python train.py --head_dim=32 --norm="layernorm" --norm_place="pre" --norm_eps=1e-06 --tie_embeddings=true --init="normal" --init_std_qkv=0.0239 --weight_decay=0.05 --warmup_steps=244 --decay_fraction=0.537 --decay_shape="linear" --final_lr_fraction=0.0 --batch_tokens=16384 --doc_mask=true --dataset="wikipedia_en"
Each number is 128 + 24 x the weight over its row's rms, rounded and kept within 0 to 255. Layers, rows and columns count from 0. Numbers have three digits each. The size before them is the row's rms in percent of the matrix's.

# o: layer 5 attention output (transposed), 64x160, rms 0.0734, rows 46-63, columns 0-159
# v: layer 5 attention value, 64x160, rms 0.0672, rows 47-63, columns 0-159
# up: layer 5 MLP up, 640x160, rms 0.0946, rows 0-24, columns 0-159
# down: layer 5 MLP down (transposed), 640x160, rms 0.0729, rows 0-24, columns 0-159
o46 080:067170161134121132117136138119118097153108102149144106147142129117134104090141090159148124115144104154146155099125140144143141126117109104133152111145108166137153187109092089112155119112098130096096104120155135175101151091181085135098141178108137121094120118160128109124107172135126134126133145142122099079125139082130119124114121124142146069104144158120133120131143094135152117076129160133143137118140130141101166123078137181135093131124137173149116099118119137122165141149167123
v47 089:091120135130122151099166133135073097125077088113127176138164134104121147144101109147060126111136168127116161124136127134102132145149125105142129131163135107093138118131134146101179144150137140121157142142113106119138173097158166103111150101127128113153125092136149103137136103120097139109139154142133120165097075123117090134159137159097111144129140091113155108126163138126096103105139100121118090144098097073145150146155114128153114139090124128134104200141116128157118085105126155
o47 091:147137102133159148193097140132120146098134128126134120150137102122135189107132086134151164111114172119146108111114087132102128093109173115126122116106114124175164152155109116103135156115082121120120098131102129109146113120146098131127141139111137086143141101118117136131152160185145070101143124160105152157103176108129125170134153131153110117114132129113146130146125074107116141149151164126131126114191131121111180111100128133132153137098158122159117087123124106086162104156135093
v48 110:120160176144174121087139115141132149145184127122142150155182114115083135148133123127126116144129213097148152135139113115110138121149115150173146117091136081151127130128127138081152063135135107150138140150147164142125099133151145115136099129152138159141124136100117131118115113136074140121140114153092121151122104134114131135124117128164124137128139122064186126162134077132137140109114145107132088118121106114152115122105100133157166123126143086149114111142144156083125071116132121
o48 115:144155097115152129152111118127143128145139118117103149126165098082152160110095054135119131104149124117136135093071119163122158149118165152121104112146127157097112135130167092163137151110090142135139109109084126108100160115132119119132117156100106087127155108129142145128129166121124129118168158151144162118101118140096108116131112116130093169131119091133095118161106123099137154144166144154120120121120131173122205154158150148142132125162135115116142152094054120124156123131101141
v49 077:118120157119090115102146118136179148160094100140158098150102129135148156105153130123166112131140118120116100087137137109159121141133144102120118140138108154152138137139111158164079122090140119090114127098178098147120134073136109161126166221115156114147126145170152104105093100130129150119166116121117145130113167139134131133081122117136133139111127138131099122110083112147151116108125154160118151116178124170074156114100108128123119117169092158122141139148128132122158147168124112
o49 085:171107125129119092155120110112101125120139132102123137112104143155134111191064189160098093140090149124114138172149103152132116148136111165130102131096136103159098087119147125150132102123146090171141147142121156125143136169087208122129101085143101183139121148091108131109143088084100132127142127096115133144117107156100120128141096165125123168145137151155130147126138164130115124126143144113129145137114116108141112122129136095136124121159121093117142146131157156133107117081098118
v50 083:141135122152133131129138117144059138126130085117135118131151128136112121107093082145099177166146137121151147096162120134126135119185121104128109118130120106153145092097137121124166177156134127158141100090086141112171163145178164136114128148113119173108164138105128102130126134090165162103132097154125133136153123143120107108153115142084106143138157144146164102152166122163153132122123102119136119141102125115088163112163145129146126105122119116115125130091129180183129072097115151
o50 085:125132120114168136162119131127105174130114193143118112102167113123120138118133089134111159078125136128141171134093127134131105107108130126133171123117093117127165160156115130131099136166133128137118128166083128124115079112146093126135166164158151083162096094117145104161163081139118141135155114151127100120093153112176140172117108119154138128112138105126133135126162075111119144156135116144125144112162117130092173152089105127139145076102114122133117144148104117142160123088146078
v51 098:141134106102125085121116188126105105115107125147118163147146109166111097134145118134127138097104147148107129085114129125131138119116083149128135161167128106146091149114147089130116109138105083121114119122133136135162089100125105163115133112112152114064171115148156089111103110157090141169132137075143116164123108135135107147122138110116137117110095110097144170143146144125157143107108147137181081142159108085162098147113154157159091137136175129126137118085096137111164112098134133
o51 099:127066118177151143107149115144127093146158121115134157134109143112097134087098128096134139149110136107099103112149113112122147145137163143132128113096120175141137135112161162081112153087145135116152145158164144107129142108099139114166140095142135127112154150111176184154097132134158136103129119139127171151106087135077117138118196130096082136153166123129126099150104138147126111104112104121125136123118129150107147139106114131071151155103115133095137133133134079131098123184124155
v52 087:168144064140156156115112164125095143112162141141116162116160118123096092143099093148098144150139171141117119139114110133113139121128117139113161098163155078117086115134144108135159125168112090147116137113129149153129124194121161090120111112117117178082103119092111121148137143093120140133089148119146108132130097135130125138182114112130110113126131117094139177131162126114155113134121107140156126142091133093136118136170111145140115151083151111136130183090122136099094100092143158
o52 090:097122127160169138117156142141121137164122106153151117131154108109104145062178079090163162122156119154128151077098158110110107124128134081134153122133111181127163167121114130086119136155100184098126127123129083120114107084155070126133150156138121101129142105154154149164118158172135121128148108150142126115139135113145132127104153117136109085092134121143139108122121084132126136133136132116141095079142140155118147132117151148103130144104156157141103089125109091122139138157173132
v53 094:150153107181127140135145139131143092119118116127182142138128130159096115134155156137143113115134160156151118114139136167133129132147125163109120109183145091140125118078120090131091073107145098102120154127110151155134108098112124135108107199115156095112147084134115138119081123089141149151133127110146138128115136097118113142095077117122090117132127169094133113145134128127183151061110142144118126134099139071165154159079151103156127142152150107119122118100143123144111138136121147
o53 101:111066089143163134168144122136090137158165106119109149146091139128117118097127122141139166129149132108079169149134118102103148131109156099137157139099123128134103113146172132119139166128139147109152153144106124090162097124130118108165139099155104136117119142125117149121147119142115127122092134112141169173145118143159138127164172133100110128121139111149109158115135127096072137150166127107123074125129122154120057098182103151083130130077106142113133105145113090117131122105111167
v54 112:129132167129110072120125124127157172174120132127133124126099140154139119114097152122163168140130076123160112105115133162157114150104128103137119152097089161124127149089114160150114119109154121124138112121160112125111121087097162154061146152136125183143161111131155158104135136151163098104136083123098132104127159139131112141141178129079146119083094112154097096115128151134113112083121131158118116109136127144072146113122131081120114124134108128129149110132125108171153116146124077
o54 110:153124147142110110133125140120133139078115104111135112103140120151140132178118154125107123119099128127111115155157150087156102136124096183141084152135144134073118105142100116162093096151161139134109111119168130129118093166138116149129138119145159133145124157113099098148134098120122194101141076142127087164097099132153142111137085114167153098153127103101133108155134161111157104125094114156104138171137139095150111152139090145158108116137117077137156157107148179141131136098118148
v55 089:071129148093131108094110113127115152160093122144147111135142158147126158109128151122138137146119121109103115152132107142129137110134103129102111104117159143149119112135144134113142126132125152144137104113140105107111152181150078170162167146102158130147117143120132066143152090135182175099120140141103115142130131132142153086049127158145110148123182090153137054134137150138151106140146147110162084119133142108091111114122112145165136109134124157138121134104128153125174112118124080
o55 093:167162142128098095153098182138124123144109158112137141087143110091128120127099146175133123097092124092133137130109129147147112130053117156160129129151099128106160121133130114128166121135125091132122126138134168118110165108098158098114119149138105134133099108107148123113118149119122166128150101163091103085101149111122142189162072106125101114098169137126125162115164127180123141158143119133121161159109113151118185111076134112132117143109115117132126154128119179129122126099117117
v56 103:146149091169131176144102107113176121146131108111139114117116134135152116111141150132170127141134131152132132156115129129139113138122144144134120134133147172087140125105130102145126129095147073122094123125099142096148089167101090110157118080134104140170093125121098146135154159104146156153122116131138122082137186095116151116078105175186123126148137121151126119109101130101139172137122123127118134097126167182136118134138133083078163124145088148112097153143150136091123165166134114
o56 104:116113153105131125135150128128090150149122137130132144153087136148146098121147157115151126099128120128142153155136153144136112127144111092120155150131122072144115091124097119110105119146131166119144129150150147163109138123155136132126110111155137150132133138182109102095135115096101115135064148130157120103192130158157137095162118079111166067096117154128107149117130143133115124141173121102140101102094120132134042110158134150162099104099108167130111103141097135167095125113130173
v57 109:142110112110062119166125187130121094139077130136146147119098146143134118105128156130149164140128087149125118112119154157146125131115111132125110134149121137100104133088129110187143152111147131106117122099122113113123111103096105171103173142114118102123175111134143137105097169133200131133117107079156138124144133116130089116116135151064112122120111125165107100144131179122147118072132128157103112120107152132124122148120155121137092126144116167119129120078114122172181151127125150
o57 110:120067144162130126137132142122105106108111131118146114130083154167125094117153161134130148111113132114075147169186136114129098115127110132130164139121106116132161144142100146103091125142157125105123152164193143111155086137140117109148143104158174139127124136132113120135132098123117160095057073137101101161134127106167164162145133127137156084149151153120138154114157125141115093133102111111127129164135118096136087116121095125119140133055123139129115118142160139128095132135135163
v58 091:132133131145170160157144144113168143096149099134135118121129100126140089117082125147100116114134155152176117154143112108135100125140139115079142117170115111166143122128127160170131164119111097122130131140125167115180146132163177074090100154120100133097102131094108154146138129114130119094089122159112144104115177132122151181152118074097142113143121158121120155095129114136121094107096122113117196124121123161101151149159152115105104140127153078129098113126133102140120138142130140
o58 095:112131118131129129121140110152106162100129169159131098107115104147089147135157092099128163144151105170126128101113163110117092133168122075129112158104128124103120096144126123140120116192136173116145132123095071150114118118184087176129150133150126103157117097123136130164121108149129152133155106103160128154143133143176152106125148149120109106101094098110154104135151081136091169132124117121116081122117146099150070122158099149123150117149144106139175121149165125127117125103123114
v59 093:142098121110126149182134119122134117137131138126111075113109122130132106107107143127135136156139059141144104158108137109146097127135160128068111130149102141145153129169096135195130175129132150126114109082137090113125144145139181105093108179114099137140147118097113171116129145123131132108106128145128162121112184128139162127117131124079139103147103153156074164093116145149102083146127115157121172145125119171085110135159148140092141120117143105108125116135142093148138150148133134
o59 095:112130135140102127079144118131090136099121151161150104088100139171090087150160118134121134149148121178122119164172177124147084131161072087111134135115131104125136128112116142138106099174155135106135164164138112158131098151167104156136154122161157133159108131120140106140143096114131156134124085079156087155139128128168139122109101128117151099112123146104169113114158107120110161099116128117128137146116145092120085094126097125096124130134137102166153122147146120151100153088145103
v60 082:138116111177142128093173098133137156104145096104119162130146134113142137136152129123135110151143152151113145114148139140125125140106126136166106153117155163114150126092124115127117073099149091084116155117124106163128102112130085104148079154122145092149064115185125108115115105129072124175173150120122114103110128112144121120101102134180125149111114115091097163129106095093133173126130122137100136154145104160175134112113110115138164113142088131118137180121124134078120122120137124
o60 091:144098133106143123155137094119113138152166085105114154177127146147138123138080152137131109127115152080116137128138087133122171118153160126121146108097129111189087104122166090108150147087096102175135115119130169134127137140106186119129099123111112151115140160143104130109148139117112100126114175089144177133134103147080098110147151154111153153116143142177112109132088160113129100126188176113154122085132125155120111133154134127111122113124128135135103086130104112129143108118117111
v61 104:154099130102069127122116138134179143158092149112143104135120161128121140109166146117157177152150065130109113116091137126135125150098162117131131111113107134133122143105117148188105184121149123119115115090148089097106128133092163149129186159124124165134162140134137126115129160136172150103137103127133135086121140122143088121163138142108124130093134113170089137122099143142145112174133137133122092104125155132096102108149126130060126101146089156115147153139141105131167147130121110
o61 101:135108142134122106120138147092112124107110142106167098123089155156125081137114175156124125112101149124121150155165149148153059118156070128112116123119113137139136148119096139125109082145136130125109145158195147128143098137143147118133102087136152171138108148116112109123144097054074142122100085129110067138127110156143139146113092148174187110145143154119132151142164147145132136107114142115115164141125127119140105139083149117137109126127139127133112163119148170140126140103126139
v62 069:137107130135135110121154138135147117086082121130160104147180112149094166140181098139116102133113133156081115114127132084135090147148155138139102123164132097150143126122138119105121165102118123090108130113145118131117148096197118137150136185114147053101112117182134043124130123112119126136150112116127148164090126137141099138119124106167095116136114117084112134122144123125164128131107156119153131131150111079130143150106136160143152131143156132116133115124133115100096118108124175
o62 077:118104118136142158151138108132112131143176136126117148142069156153106112117077129157107143136130168091151128135142098140111170135136135121120126134083126113184111103119159139116152142110119109143147163159115151122171137118077184105144098101100114144120100133071147164114103124105106111137126161080121179132131131170081088166128151169087098180135148143140138154126127113145091131122154138089130134087130145158109130117131122113093151137141109122111147123141131090108124122113097111
v63 097:133147221116111081113137110123143116148121127123134122163126101133102147138162162132169113093134134128133171092147132118134114119153127113160123141093113116147171144167141154070121116094156153113138142112152113105118136063127129123114158177132131095169152099161148110098121119165106121137155075139127139163091108134132105145103132158107147136092101158082131100127136143144119132079132174122105141116145104135135159158105143125116143127139152111128115070148105106112139110124124133
o63 095:126116106130147134174119107123130134096146115109097173135133149141142157141077110168085126125121159112122112152123098161113172154129144172106090140145146114137091092119142118220144136107132119132143126131112157115141134154116165134138114126112136115105130150078119143100117135086111121099134179115121174164093130135099131120157103126117097179188114109111108146176117148108131123134115116137085133150128147149120129142133091141151149128136098088120173156124119103119149120124071131
up0 116:131147107112090145161083142112206095161081180123109183118107111109164145089119107104138160088138118115140108093122165122180122154165142103172099148135104132097130138142110173155086131146137126125087123138098122134163107115166157129120111095156160128116148140129151107119158113159142175136145111100125136138084157111120125138136105145160121121140106115165158094100126117142111129113143109140134134092102133119127084152118136096124143119106134123117096135130149129146155147117139085
down0 125:151126157099171127150142147114146133166124159132126121122169136126143111101149106120162113130108158134107170136145122115155148120056143125119104128089112163121146114110136107143120161095081101140099111138093092145122194160110116149129123135113132104141139130106156072102101114133111119138103158138155132109113163133110154127095125141133075135137147119109119117093082113128138107104150183086128110151142091122138069103120112118120127116152128170138168158121146172132091159140164155
up1 096:084118121090131110156147101145130135100112122201096170154144149145123119132098119117124145112118056126113127111109124165154123139152120077113090143129156147137143155163136181099147079141094114160136162128115167131114123107108144110103096100097120154100144139143134158148148080141085128161104176135112118134124117128118132089106112095130117151116123171143113158093117166135111123148103153154114106155122115145144122116141164146154081140136110087129104155111126125153147139093150117
down1 096:157112144094134167112118130139104146114121087141068147134112105136120145168185119134131130134091135110081099136100095127153137116133113172083100119146115118118150146100148170152126132128129113128117114090142114132126129133135109150113131168140100121128121112152168140108145087077131085128156065112123161124143161134149111155058098144136185131146122116130096143186122137128125160121136124160093093115142099131161105123130104146126125119185119132123125110108150146107123130156136182
up2 103:160149121164106089116149133122110100124150126097115117137174087135172142099113119124144081101173162116134157127146110111106108132176143154127139120123134068115113103107171142060141120107128094156110129109160141166121096127113114150110101114121134147099109078149121119119132157123080183134115178139134104130140093141106141157138139117124099128051113099163142131132165139107167137105137156127118152129150110122118124125133141112126171163095107151140134128130182140127133105134140126
down2 106:129094100121113164110114140125134125140153116150169101100137163101158162117106139155100129091115075150180108137112102138153091133137150111139132117125118147062142129150119151122132097132165105127108104174123116098098110152151148084150111115091145127137181166147096184155164089129147149113115093129152123117107131102137127115139160151139151151117153159154086141137111119105125118156154091132068184148132135151134105133135098108078115121130120110131151118156100129153111125121115115
up3 097:129118101127108134140115124147141132123116141156119147135179080143155135106125132107118149110209146112089126114138154136114120165147122115131138126145105086095145101116167133133111107154109114136104150091113130152127118125122151087127106113088114140114132081152172130106147126120083169107066153104106153162124105113099112166150122102139106159133079119186151108094134136119133068118092127151144136124104091128119137147147169108119115160106155129134156130138148098094171116119172125
down3 093:144163088112155117089113147141085129098100109103133142154135127160155110106200160156117113142138190142110174097128086127181119139111112114162106112112120124122136168093112088176093113129140132116131155133090167137166123097084123145111124140138138117135149133168126112178141139110090136099116157170125065153144127143128099115134134156132119127140108110114108149155130134114129106117130147088161114131151105131102108135135128112163141093148120138080150135127126160126094141119115095
up4 069:091139111141117128148103165199128157133148109129127153167091107155105145113115151134124096096137127160139128137164087130176144190143160129175100135150132097156155096125109129140085125141136117120111139146123127159147101126111081164109129155097138136119133101137155161159144176143127149129132144135125108109107150129111145145142146087109145125116133160120131120132127120131145126110125103125110159065123115134114145114122149145179088090144116105045156096136150103147134177118134124
down4 071:165095134134170137161145090103122138133125133083130070112124136106101145168127136108142126196085159132098139127060125141094123101111109142142164131093089139120099160147127146145142137092088150089140111117167162147115124107164142141104145171163111160137125147135085131176129133084106122116128125144109112145141133115184114109123107115110134100122125116105129163104148099147116136103157097134136110167138112103121129178104114141122130134115116169153131146144169156129147088126123123
up5 117:111139118129135141160123153130128146128155122117108157162093121144130149086119155102132100134143133093094194160182132120148134126113111158117109097132130136138112080079185112157123128096130102118115160107117157138154111135108126145115128113123130128162118113160126110121125145075152132128144154078144115150130162119120126138101099139113184144129112151144144124139130156138173127053106143166070111137133137156150095124139122142142148128117102123119172149092156132162152193095126109
down5 123:097140132122112158167076131119108112154129124083139109153171152120140126204089110132118157095125088175166102105134095172128134115150122123166090138149084154110122137127143092139170126138178093126110082124153128107135111168114113125159135136132126101119107177132128150132123133139101102143108114125109143140138124133127135107162144169147130164103161151146128114122119099115108091158110109106145092115117054142109112110143171124144173126144120118103131100142144145105149158123130123
up6 090:110142096093098132115109139148121127122129158152119128148142071141166140116113136101097121165176129125091138142147141125140115181150134117148136100132126079083155098109162135148090122135108128137104155103111127132149077125137164112124088120094106133123110102149149104128169144090112165131106154094121119157097095101103138166132112125111118168138087125159142143090146120121142081135064148131133134122101069145141129170172151103111122133101133116127151145116139129142170130099174126
down6 069:128122142131131155115133132137134109111116127119094119146158138147133109113169161146164120154171119137068143101143089136163128117149127039160142084116099131129154130145150130141069149171098137130094141140108147138128126125121120121089094158132114157136138092153099110128147134109128140131143138142122067164144105116113129151116152124098118119100119132151133127117187117092142109141085211108163126133151106139120136139145121083122114115116103141124122142083151142149090130172150107
up7 106:101135106151123112135114133132149120128126145139144164138148112118190144126138125099127122145133147117143153078130144121109087113150115091176159114136112142145139110128203136114111168117136122124098130064116129133152121128112112124122150141096081174121074147169163093114118137115125144095099168099124162160169089110114137143126092112112128140129106113154144099081116148136180099090105158148139150126094114127128121113160123088115130169104154137127160173103112132106137118111166141
down7 102:140160114109097154126115183108132138173145129132129110065128127084147130124132123119087121099134163109173105083130172105095137085156147135126102135125113128174117096099133168111164130126137144150146095124091126111101106155156153139148098137142125128104173137099097122100128134103130128147120130097111183126133138151159142148089143113142138150122120149113168100121124144129125078157118132123116190162121099128138137069178143112109136179126126119140137093164137122113131125114091139
up8 109:113124096094114161107078118116143135150122148147097156124126104104135089102119125091095141166111095128100126098131169152163112150164073094172114131066148163117152128124118133154104103159139103134098099142100125157143131163077141163133099116137133167156101152143129140115143094131146155147151123108123140139135144121116182119136097125152144153131139114158150102112117116169131135131131115150141148109084136156126100135138135128075161109121102119114099158142171124165137186115153107
down8 116:162118105057104122140100143123124104150193159099074096145155103127117172102132095102132111154167104118174122142135127104111094131087165119144128118123136129138147079131138102146128129115124161113167155103123139160145096149118166114126103144115127126113123137167093153124128116171147118145064151135110165166139142081109144125142119109128135165149136133135119097145138128094083103133142108090135139139092089132096125130129147126145116131144095118141119148119110175130148131137135188
up9 107:108121108113134121163105130131159142119135124180080152160124101113106144101122122111146156168099112151146090106151152118159101103113118088165150162101118149093150123139128147125122110151103106094125127130142147131168064128122102121125113100158155117143135130130173092153141173154144140152129140131136114131137140092108122120136080117150138118107099112091171145148118118117108108108075161202129113119140111155168094152140150143124178106171110111128124110116126109100172168119135099
down9 115:113108131173136143152134130148148095148153078108163144156141122146112135095186111088114154125159115103113123120151119075119103135128159129131116139137156091106134092075095160084122167151144098119087129130106051129108161119143161132129129110130163163157168108128108131132161120145083122139092119172149108117150167109134119134142114113142111173135122137115095161135132142111146187131123137104142117143142148122116169158155138123141131115093130142146095119140089110097111102127108124
up10 094:112095124081152105078119126140134141116063142175108126144175119096172160111143112095111170155140130115119109114095166123102135144091089120143146137102136159095149116132146128142136144166125164137106101067122089132116135144119113156118164143093115115169127089148151143126115148159127139114104123113159132114124079101116130133142109103117129140134049105101154105165135100115116124134108110174145107134141118125174161114118144129138124154122171148145165150116109130133148141126168143
down10 105:154107136158160109102106103141124110171179139083162131124090133163073117136134183103120111147108099086088142132132147096129124078154132114118126167136103148180101152120119144096110165094128144133138155136117154116154117127047152136129108139113120162108093148082119140150130098127113153123097136128114120142144120148146106123125111165118149097142138122126125130102123137137153124121124116113116141127135161114139106190154097112128180132117137105133153119134138062184124118135123102
up11 082:160157080145090130150138139159166172137106129130100131140177115096116128136132107120166136129153144109123154134143128095143119169141094128145113105112123136139091039130119150150105109125127132118118181139088139182123116121103185154139115114136120116141118087106125141149163133131161092152100119111150109110117134100091112183123105112124083133143138109114138112134109138144124144145071107155120139121091155138128129151145127152110153120130118130121121206101131104087114137105121099
down11 065:087174155094117133142159111087164121149167106106132137144138129141143140130114145143132079098115133146146144123129109181137153165106131082152104093078105158149136121146174135102125130130148110155127112118123107149166122191155111130107173122127166145114113121105141108118146100098115149112128142174103089091127127142134180082124093106122141109145112136104115150135142113127137146135181115115126153111162122110078130115153130079171115113169118115117129114128123174158132143142084115
up12 082:099167104162139156149094134133158110126165113143119117136171109113146127131105113121114153159162087154105139128135157189145119149111167154153145115141117149077158146117157118152094104137118096134101109117112161132166121143088088094160150112117167176152107080133171148123137146096082170106102134122129080149169149114130139141119070086136136115150134124148124154129136090122140140128114097126103143093140102156115132102116157109098123144123114162118159107111136149096126107146139130
down12 087:100156156094132097116123151094133137147159069104166135115120158099123113127132130103127158137126120100131085123143118100126142096161155146123115092122109095148092120107098108109198178113092151147107116152137119125144136107176149134111112089150090111131154159146129121157114134123153176117133114115134126140118127162127124136124096151105158106126126150104116074149145093184132141128165114103129202125133142102160124101158095137132172103141134123153147128153147144110154099148135095
up13 099:081137129143100106174124179126114112183079124115061153159095076124166141125128178113152114133118153103133140105143125145143134134132156127153112105132142129157091115138104127167087101101124112129103159112131108170162096081112150120099109136151112133096138123135171097110117140146125153128134139097137147135131116123120115177122111130160122132121102136178178108116123156148164138090122182107155142106124143110105117155103131125142104117095103130121125113122145143164129104119122071
down13 106:141128126132114143119190190120116150144104147164129124147124131123140084153122082104133129147131133113093131129111139078154115100097131122128138109127087148133135163115143109137090104111086120115134103148103124093125186132180138117148131144138136131103138117159164060126083141140137125142152151120140116108101132134124149153127138192165115113093135105104131106114120162159088151127120131159174110121141068108159082114133142132104124114161116127136184117102129157104127119150129168
up14 085:142118160161127103138094128117086122134150150100122110155084121154150164152100178126172114136120135108166137139111089137116132125152181129121144092147095097178160132145134133093119148130136144159119126116160150105154092136114136108155122129145121155128131147117108121082136092124084125117113154141081149159134154114128121115123138153127151143141141168138163106087147147136153147157141179100140137084146087098101108118118110067152149146119139133137120083150162114198138112147142107
down14 096:109108145117127148116152146139115167133110088144128136148151085122148149085135096107117180112171110126140129121109173121103118147121145071088177134127122170081120101172107132105167101108137153138119146113106091137109159130186117156151124183124142136125133117146139145130106113098095072123131124117131143105143112124152140115123104130112126130123099129111136145154168125112144101129094086108140120137076155152135057130117101195088136121107136146125129120156145109137136119144157112
up15 091:097137121109131107141115127116133146148161148177125127098151099131156145137138159100164123143154121123090125111120163173116092107115140119148165115136127122104128146147191164123129103103131118126071121110146164151108071128131086086120106148069139137130117110138124083115155151114137094154130115094103146153136110110137157147113096109121149145097126083161113085080126107103171160115149122175105144134141114135124173140155135096150140158111145180145133095124103126125110119117162107
down15 087:101144143111126117103083146099120109114117141112171103112120120150163155138135127169122111151096135119162105155140133110108109124088151143115077113082141135142113119104138198127101134156144126176132120113121110108124110128140093100139125095146186119118157147109122126096143136129166103090094161139133138136149125124144158122159128104116129144149161115135121146144146154126077117153117102145080139122180167153054118125135140131107126143149114123122092104159096118194133169119103101
up16 098:150134109124146108121104145136176141136097154134102123125177107132093121106093151080171153149156129105096117156155139108115099120096115136123082120071139114130183102121153151128111117153140117147106120117135136189096083143123161091159152181087119116146115102124120171119146150131102097141153122087125142124100103140132152162150113102154173164156139130104118113098121114148107172140125109147099138140112115136117154124124149158106136137095132142146122126113128107103151191091151130
down16 088:122116117114160160107107107139120119147114143153104157149163126127135110110071161129126134147160100138148108073098138144119130117073153134126151128155112133160116128138122133104106110163113138145164111116159142116110120153192149090160115121154158138093127117176148117117119076068090108091149167135080143149136145127104157116150168107133107124169148162111109115156106145127133106140142103105089088122112107175120094177120146135128133112099126118144101119136148109165117169133137111
up17 105:112128163108130081161137127109150144100143104113150111143129095127149204107093157132124083188118126131116117099099116132132086113162124128128108102127137118142108106141135147103065128154084097128132154145154168110116145131173114120145085141134104102071143161142113142131178123093127095127102180116080135155120142130112160156179131132130138118112155116150147143130155154144116154099133146116102151107106113126111098151112146094143121141101128107122128140167143106151151119168127099
down17 088:104133116117115088137118108165124106111135114126128132135154163150137142125118115152111151145152124119111125097145154090130133132160144131115106136180129150173155108142124117163115153175115168154139118113144128137090061135143118137134152121140158143112111140118110126161106118147090182104106128114175109160148110112121133085136102104126126103142104136110114110103103110132105115120103150108127114114179124133116171128082079144098088119151160096142156131153194137098047155136096125
up18 100:129110104141087145177087157155135129107137136148111149112137077149137152128125134106112114131174129119090135136137125124125146154150104117118146120129094080117147074120150117154088157150105136142099160105109159159139109125112133089113120127108087131104126110147161125111124129091104171105102157110079140144126117105086123187140145138145124157121110126195158122107109095118158093138085139124131148118107102152138145153174174095157095146112142131116162125127144121096169128098160114
down18 083:121131125117134150103125109158106105116111137121114115143152138130147083132165104161108101103132165173085146116119040120174167123142121119152107099133109114106152132149103117151117143149110140114115149147086142143178112101125135130087120144126148126140155130149100126168138100129096148114103149145142041165118113106120134149149142144095102108133126131120118162167153124115179131147142176114159111122174105132073121143137136113157108084146104117101139164111125150132106132123122106
up19 099:096128105114146122151122137139144159113131169172128146145143093140146144108107157084131143150170124107099148146146114108140113166152123126131134119111133116127144096103121149148083121148087151154108154089114156140131110103114153117116095126107132112117121079158158118121170127106107155116117146103102135128103098091077107146154078117140106167135111128139151115071135114131123092120084167166112122124117062158138134166146149120133116131118125137115131107127160115140171152067190108
down19 055:147110115138087142111114152128141137102121100135109124102167163128154089141148117118180149108122146136086124109143090116145102153180145084164079113099127135154165131137104114108111136130100120137068118106141096102103156144150149154156136098117113170138112085172079141141138129101116127110110161132118104134138121135118173155128165124122133165106142126154115145105179141117110125159117172136133135108120082129140141149147097126105122112093098125129091146127185135123108181119153092
up20 092:129101104105130113097091120169151165119118150147130142129175082141160163086116136094124128139177080107096108142140109117155124174134192095165135115091136100111166124144137173111073119126111134146089161127112160139128107132138142136150093154110121153102146111144151137148179129114141124107120135129106137175125137092098098148148092091095124164143101128119146111132160116126133080112127139177121096120124107144113135145140151139146122120149131114104131129126144102124136160076167114
down20 072:124105113122131106099129138097110117132121084122123133124167127119173106080140119141141165148140114141136121103120134126110146119119163104109184123125125109110169144117190110130138107128119113130111131142142149145146105120137152125103104186086124158137135132137113182117152093162084126160144082104120125154136147086131109098162099148128124105095117159135077134101149081119117106140164130150159068167107103113095083106160168146159094117154155159142107112135093137130108107148123135
up21 112:127120120103128108147097134144153129108117117172109158145201113141157181092080113092147139132163104102103132125162145140131116140141099125155125105073140096120138113119149135102118118164097124179109153115115181129092098102141147134117093111132093133101166102161140141123140140106147105120103125099112133173125113079085108139158133101148103150113102120146174105131140153136143124144076148143110105142101128130128164142134169140106116138092152122132144131094165123104131115112180119
down21 107:105166158132153077165098145121114171129085131121135126125145128157133147103132158118171121187115116143133116155153104144145092110092169094132137116106143111131124134118139138145094152100117113138114140135132130124125097104133141131120112169137161128121196113153155119126142121112119078083124121116107132149098095092140112102153116160143112146166107158125100122129131109130113123132105106187131095153127118122102086195078143086143100084152143130100112113133101151161124168156143127
up22 107:132116079133146110157101147133165162106101138146100196134145140136141140139119109134097117110115098127129077141098090143142111117114178089144106123125122135113111149116113173101112161114079103147130151153130156124139118123131138136143108094107122143075150160132149132164162145120139091129112171100098108170158115123101109123180139055063074137145151156134132143094144174104136127137116125154122135149116140122126122147135123132128122151152136112122093161106138076140130150121132128
down22 116:151088105131140171081117133113109108125115139079116160098145112081140149116098191144099131156141169117121147126142133082124168121083104149137102158157131155152140137145127118102141109125173122136109153113112139085142119160138143148091107112105115144123143144159161158128127115128090117171156092136098166171130156110127145127146139125128149158150131075114139111148109129145125131087112107147137101085093112178138153141132099154113144141098099111112141137160139132086162081109107121
up23 116:120163169121094096122056140108151134146099101145106149126138113115149152108136129099155132119113150117125106097152117130141107129139122068143117120113147112157164116132132134140092119173133083138107145138146098107095124067157156157130079140142080105100123162123183117111157147146161139096156119106106140128056124136080155151128123129137118128100128165151128095154155111156134152101122178139134145110099138127147150147106139118150138134097138136149111142066116151132131132130144117
down23 115:069099124100138107126146096127137112120137122148116086107147163153148126112110100098122104108130135122137145114141134125127142104147112172142091183115133117137136118093124133142119176126060119154064139118093159153124131148140080171139075078102092117137164133136141145111106157125117120156120121154131137104148134122123145115110143150090151146147129108143127134152104116109164125086120141118116112144158098095168181178108133112122152132113148141142100111182177147132130129162141098
up24 111:089085166128095080107146087144082108077149139153107153114139114124151161101142173111167123145146095124097112120142123150118141123141131086128109079111131138136132126140145104101118114139096113155134142088131130149103119109146146119111066157082103129151116147147148097113125096120102147140113157141066166170131115125105147125144111102150103147120098170170124150144129122187174140152093184113140144120130106137103162141122161099115114140106144103134125134146131141132145129120152116
down24 089:147107139102130100087158115138135150115129121172096126124093092101139120125098114151113121098129106151149137132158104141171123135158146123139164172114163121109164098104144148145085107152122142128162156154108118149159157091109118160110122133129116118117080144114150120140141085133169126117154113129143108120123141116099184124118101125146111119117088168116161096123098110076121087087135186149125132105161128139171127176137158185087101113116091124131144146115125124130132164092142119